Each number is 50 + 10 x the weight over its row's rms, rounded and kept within 0 to 99. Layers, rows and columns count from 0. The size before them is the row's rms in percent of the matrix's.

# layer 6 attention output (transposed), 256x320, rms 0.0466, rows 139-164, columns 64-127
111:46 48 42 46 73 70 42 69 40 42 60 39 58 53 31 65 45 50 55 61 56 45 47 65 56 62 55 68 57 51 43 63 52 44 36 57 46 58 49 45 37 55 53 42 73 56 69 63 43 43 49 41 48 52 61 67 30 40 29 35 42 56 51 53
098:37 51 37 55 69 70 53 66 49 35 64 66 40 47 57 60 45 46 43 52 44 55 47 56 55 51 62 58 40 54 46 35 37 59 40 47 39 52 65 64 44 62 70 55 42 51 53 43 68 57 50 51 50 47 45 33 42 50 56 50 65 47 34 66
101:59 48 72 52 50 53 59 57 57 42 56 51 48 68 64 42 58 52 31 58 43 32 35 46 56 63 41 56 48 46 54 48 64 57 44 57 46 39 52 41 43 42 60 48 63 52 43 40 54 57 34 51 32 62 36 48 66 56 52 52 62 55 60 50
092:35 61 54 75 42 56 50 53 50 46 52 38 37 60 40 40 34 49 70 43 64 33 52 64 38 48 46 62 55 46 45 56 31 51 55 47 31 32 50 59 58 41 57 42 62 37 50 48 41 43 53 40 52 35 47 45 31 67 38 44 38 75 46 42
092:47 66 37 56 63 48 41 50 50 52 45 56 50 55 39 31 33 47 47 58 61 56 55 50 50 64 47 43 47 49 49 55 51 57 38 56 36 47 66 43 58 26 47 49 41 45 44 56 49 48 50 37 55 45 45 37 28 53 45 57 46 68 44 54
098:38 46 49 36 64 55 29 66 54 39 48 46 51 39 42 42 46 47 74 53 66 54 56 64 60 49 49 56 47 60 53 68 46 50 38 55 57 49 40 41 51 51 37 64 69 37 49 58 57 38 53 43 64 31 50 57 46 51 50 60 53 44 62 52
103:48 59 34 52 68 62 50 39 52 43 46 51 50 38 58 45 57 51 49 50 59 53 58 47 60 42 50 46 55 41 42 41 47 48 43 57 36 48 63 44 63 72 44 39 44 58 52 51 49 47 51 72 47 51 65 36 50 52 43 59 26 59 60 46
100:37 54 50 49 45 45 33 57 54 55 30 37 51 52 62 42 32 54 54 49 59 26 37 52 57 67 64 55 57 53 58 65 65 58 40 52 56 37 57 53 38 45 55 47 52 36 46 40 48 54 49 59 57 39 59 70 40 32 34 63 59 43 43 61
108:65 51 56 50 30 39 59 45 54 29 35 47 44 58 67 45 58 55 51 63 30 42 56 33 57 44 52 41 56 49 52 47 39 49 48 49 60 61 44 54 48 46 58 64 45 54 57 52 50 39 32 49 53 46 61 68 57 45 56 54 56 50 52 41
101:47 63 40 48 46 35 62 37 56 54 40 50 40 45 50 33 47 56 49 33 60 56 37 47 51 41 44 44 50 54 63 62 34 53 46 54 44 32 44 64 70 30 39 47 46 54 38 57 60 60 43 70 31 55 37 45 73 63 28 47 44 49 54 41
107:53 44 47 50 65 62 59 50 63 47 59 54 47 56 46 73 48 49 68 46 47 25 45 42 38 60 64 38 34 54 38 53 39 51 64 60 49 51 70 46 56 44 38 71 58 43 59 49 42 52 25 57 59 48 59 37 69 58 44 47 32 49 43 53
103:30 32 69 38 31 39 53 49 63 45 57 61 47 57 50 38 51 55 44 45 43 38 41 60 52 55 64 48 47 63 60 70 37 55 58 45 53 28 74 51 40 43 52 49 61 45 56 50 50 57 56 66 46 53 54 49 37 59 34 55 36 42 47 64
096:42 42 46 30 45 24 39 56 58 51 52 46 56 41 51 40 54 58 42 48 53 44 41 45 52 52 39 69 54 66 44 58 39 41 44 34 59 71 58 40 65 36 61 55 46 45 39 38 51 39 54 48 60 56 51 52 31 56 39 47 42 47 71 45
105:53 36 50 53 53 46 41 52 45 38 43 65 56 34 45 40 56 30 51 43 48 41 44 63 61 64 53 47 70 42 62 48 55 47 43 43 53 41 45 30 50 48 41 58 53 42 44 62 76 64 48 49 44 46 57 53 55 52 52 45 58 45 55 44
088:47 37 64 52 38 41 50 40 63 53 34 41 61 61 58 40 59 43 70 53 38 36 68 57 52 47 49 40 39 51 33 54 64 43 54 47 54 43 43 27 56 50 66 44 42 43 54 41 47 55 59 37 66 41 70 54 34 49 38 41 42 65 49 60
099:52 53 40 34 52 41 71 50 50 47 51 39 45 62 28 40 43 39 47 58 62 45 52 40 62 52 48 59 40 51 68 38 40 58 44 37 43 72 41 45 70 38 58 52 33 47 49 42 68 53 43 48 56 50 60 52 28 56 35 48 57 63 47 50
095:57 64 43 62 48 59 48 45 56 40 63 63 57 69 49 76 55 41 55 55 50 40 55 52 39 53 42 44 40 59 41 54 43 38 52 56 39 50 51 60 46 59 35 32 38 57 73 50 46 60 46 51 43 41 59 73 46 54 46 53 41 54 53 50
100:51 53 64 53 45 63 47 75 60 51 44 52 44 55 56 39 49 40 44 49 65 45 55 60 50 49 62 45 61 67 56 53 46 50 33 67 33 35 46 53 60 36 60 63 50 49 33 27 70 56 50 54 36 46 33 48 49 52 51 62 56 35 46 57
098:24 31 56 56 56 55 49 29 57 32 47 51 46 39 42 34 56 50 77 47 46 35 41 54 55 49 60 43 60 54 55 46 49 48 51 46 56 48 41 56 48 47 50 58 43 42 53 51 62 50 53 48 62 65 43 47 59 44 37 33 54 31 48 49
097:36 62 71 51 39 35 42 53 61 64 66 47 39 47 54 37 45 51 45 39 55 75 54 46 70 35 39 63 53 51 48 60 59 63 51 33 52 40 25 50 34 49 42 55 52 53 53 42 61 57 61 42 46 51 33 58 42 45 36 43 56 50 52 41
109:50 49 55 54 60 42 53 46 48 54 50 52 63 58 54 59 43 50 58 49 51 43 42 32 58 49 52 37 42 54 46 32 59 64 75 54 53 73 62 43 51 54 38 50 41 40 54 45 56 50 43 39 58 38 51 50 53 34 29 57 66 57 49 52
102:64 70 55 43 44 60 44 42 58 45 49 42 58 43 38 52 42 64 69 50 54 56 46 62 50 43 68 70 28 50 44 55 52 47 48 33 53 31 53 55 58 48 59 57 41 51 57 51 71 37 44 42 39 63 45 57 60 48 57 44 44 50 48 48
101:54 64 44 35 51 53 32 40 35 54 56 59 33 27 52 38 58 49 34 53 54 80 41 39 68 38 58 46 53 44 74 42 67 52 38 63 58 58 47 57 43 60 35 43 43 61 51 44 63 45 69 67 38 56 61 52 57 40 63 53 62 40 58 38
103:55 52 50 57 62 51 48 55 52 43 34 62 30 46 79 39 37 67 35 39 44 33 52 75 43 60 45 56 23 24 72 50 55 47 49 65 42 43 73 49 45 37 58 48 58 70 52 37 38 49 61 60 51 39 47 49 48 55 46 42 56 43 45 46
104:57 38 45 46 57 60 54 52 60 44 56 54 46 47 57 45 50 34 59 68 55 49 55 46 31 43 37 42 69 48 58 46 59 59 60 48 65 50 52 41 50 51 35 37 24 63 41 43 52 44 44 69 38 66 43 34 30 32 63 36 47 46 49 65
103:48 48 60 59 45 55 41 61 63 57 55 47 46 45 60 50 47 66 49 58 75 58 44 42 32 52 52 45 53 57 44 48 55 62 38 52 58 54 57 49 46 55 55 63 45 39 47 39 52 46 49 51 60 33 54 59 70 52 52 54 55 70 50 53
# layer 6 attention value, 256x320, rms 0.0374, rows 140-164, columns 64-127
095:49 52 41 38 52 57 41 58 35 40 61 48 55 38 54 71 41 48 73 64 51 58 44 63 49 64 61 43 44 47 51 51 49 63 44 64 55 63 65 55 36 51 62 50 50 43 52 39 59 42 65 62 38 36 39 41 47 55 57 39 57 42 24 56
097:52 66 64 49 61 54 67 44 42 65 50 51 56 63 44 49 53 36 40 72 51 47 39 62 64 58 49 31 47 57 49 44 43 51 60 63 55 44 64 61 43 32 74 33 44 44 53 45 50 35 32 48 33 63 51 45 64 42 65 52 55 43 61 54
102:45 51 61 69 43 67 58 41 58 43 43 54 60 50 48 70 48 51 68 45 65 39 41 50 57 47 57 55 52 60 30 61 43 42 58 52 47 52 40 59 66 36 44 43 52 60 53 28 57 69 61 65 62 52 43 56 52 48 40 40 47 52 49 37
098:51 66 46 55 35 62 49 58 45 40 43 38 42 45 39 33 34 69 55 35 65 52 57 39 54 60 56 48 31 51 54 48 41 53 47 60 37 41 57 57 58 42 49 39 51 48 54 53 36 62 48 42 42 48 68 61 38 43 52 52 54 49 28 46
096:32 40 60 53 52 53 45 55 74 36 65 57 72 49 44 48 54 55 57 62 51 37 55 45 56 63 33 48 51 52 61 57 59 52 40 40 44 50 36 61 49 61 46 81 60 63 47 70 63 57 54 39 51 45 51 44 50 46 41 62 43 47 64 42
102:44 50 41 68 43 52 58 37 34 50 46 53 70 45 48 38 50 46 58 64 44 43 58 59 48 56 48 50 45 52 44 69 42 57 32 61 45 52 62 56 63 44 38 34 45 64 54 46 25 47 37 52 32 63 61 42 48 49 28 32 43 65 66 46
100:48 40 71 48 41 47 37 54 33 52 53 56 45 50 35 42 44 74 63 46 45 35 29 54 46 50 51 42 50 52 54 65 47 52 42 59 56 40 46 46 55 58 60 37 66 45 44 54 45 56 47 52 56 34 60 55 44 47 48 44 46 64 50 39
104:55 54 54 61 24 47 38 48 60 51 52 45 51 56 58 31 53 46 55 59 47 50 59 45 44 55 40 43 61 47 47 50 42 64 43 50 50 59 52 49 48 60 42 52 45 50 51 63 45 45 34 42 55 47 39 44 35 55 55 59 49 47 60 26
101:50 54 41 56 30 53 62 46 34 66 51 56 71 46 35 43 47 47 54 47 52 53 44 49 38 42 56 46 57 47 56 55 27 44 33 62 45 40 45 51 68 37 31 39 44 62 42 52 56 56 42 65 40 58 42 50 38 50 20 55 51 47 41 45
105:47 42 42 32 46 60 50 57 64 50 52 62 60 48 50 57 30 48 57 50 45 33 41 46 39 52 55 43 37 62 41 57 42 54 67 53 44 51 45 58 68 34 58 63 46 40 41 47 53 51 42 56 59 46 57 55 74 43 46 62 44 46 54 47
105:35 39 57 49 22 62 47 64 48 49 51 43 62 52 43 35 47 50 46 66 45 53 42 52 55 62 67 47 57 52 57 63 39 45 46 57 36 41 63 55 43 56 53 54 49 42 40 49 63 49 46 65 69 54 43 37 32 50 50 53 39 62 52 31
093:38 53 49 34 44 59 52 60 67 54 54 48 51 37 52 54 44 59 61 58 48 45 27 44 34 49 55 71 38 54 57 59 34 39 38 45 53 63 52 53 60 48 45 35 61 55 59 29 56 31 47 39 51 36 63 51 45 45 62 68 38 41 63 50
099:68 27 35 42 49 51 53 45 42 27 39 49 39 54 49 53 53 39 43 48 42 51 45 60 59 52 38 40 63 62 44 53 62 47 38 44 45 43 51 45 47 37 60 59 41 45 52 36 52 41 28 51 35 34 60 38 58 60 60 55 52 38 67 50
110:43 36 59 55 39 57 59 34 64 39 56 63 63 67 56 33 57 45 57 59 49 49 49 47 56 51 51 51 30 65 41 63 43 47 48 61 53 46 37 40 57 41 41 51 25 42 50 36 49 67 60 42 64 55 47 32 37 48 47 51 36 54 57 47
094:46 59 51 40 56 52 64 46 43 58 55 64 46 54 48 46 30 45 56 51 51 46 48 39 53 54 43 50 40 40 54 37 49 46 35 37 62 78 47 40 54 46 56 58 41 47 70 65 63 52 52 53 40 61 55 58 43 40 58 64 52 49 39 50
093:61 43 40 39 63 57 51 47 51 43 43 76 74 46 45 69 45 31 56 50 54 43 54 40 41 52 46 42 39 53 47 45 60 50 45 69 44 46 44 53 45 44 42 49 45 29 62 73 56 65 56 69 55 64 42 55 50 46 62 42 61 68 37 58
103:52 52 55 46 58 58 46 53 41 50 50 52 53 50 40 50 36 41 61 67 54 36 48 65 54 55 62 48 54 54 55 40 44 61 47 42 54 56 38 70 55 63 73 44 36 56 31 44 81 36 42 52 33 43 45 58 54 68 65 59 66 49 43 67
095:41 47 63 40 61 54 36 51 43 31 46 55 48 44 57 31 55 36 78 41 28 50 45 49 69 48 42 32 60 50 57 36 61 58 52 51 35 47 45 50 39 34 67 43 61 41 35 50 45 35 46 64 60 50 35 49 30 53 40 36 51 34 75 32
095:40 59 79 47 43 45 66 45 44 80 66 54 51 52 44 53 58 46 40 47 66 56 46 49 66 46 48 40 46 47 51 58 51 33 60 54 52 41 33 68 47 59 44 50 39 46 57 44 74 46 51 43 54 54 30 65 34 40 35 52 49 57 46 41
106:39 46 56 43 58 50 71 47 42 71 50 49 56 59 45 46 46 69 45 48 55 50 45 51 56 58 63 37 59 58 52 50 52 52 57 48 59 54 41 53 57 60 41 68 43 51 50 50 63 51 50 51 53 37 33 60 45 53 45 60 58 47 44 56
095:48 81 52 60 44 43 32 50 43 55 37 55 60 38 46 56 60 55 49 24 46 57 35 61 41 37 53 55 39 34 57 53 55 51 29 43 39 34 46 60 55 49 45 43 60 42 63 66 57 38 47 45 38 44 55 58 38 52 47 41 67 51 48 43
100:55 52 44 37 53 47 34 42 30 37 55 62 44 37 57 46 52 73 49 57 56 63 50 39 43 43 52 60 50 55 78 46 44 47 50 43 50 52 48 57 52 54 30 27 52 51 41 43 53 49 52 59 48 51 72 54 55 45 55 53 48 44 64 39
094:62 60 67 46 43 49 49 61 31 56 56 56 36 37 58 47 60 54 43 47 57 43 49 67 38 49 49 34 35 46 52 52 55 52 37 65 38 37 67 47 48 49 55 47 72 65 42 43 52 53 84 53 55 37 24 48 50 53 22 50 44 46 46 42
102:55 45 42 48 36 57 33 52 44 56 50 52 46 50 62 44 37 53 42 49 52 54 49 39 42 45 57 52 51 43 61 50 56 38 66 46 52 57 65 63 50 43 26 39 29 63 48 53 36 45 47 27 22 46 49 45 37 35 43 28 51 57 36 63
101:52 45 41 55 41 45 46 57 58 52 59 58 41 62 55 61 43 56 54 58 52 60 55 59 30 60 40 65 55 45 41 62 50 62 41 46 55 43 39 43 60 47 43 76 34 49 26 54 46 47 50 63 49 40 46 43 49 52 54 48 43 59 49 55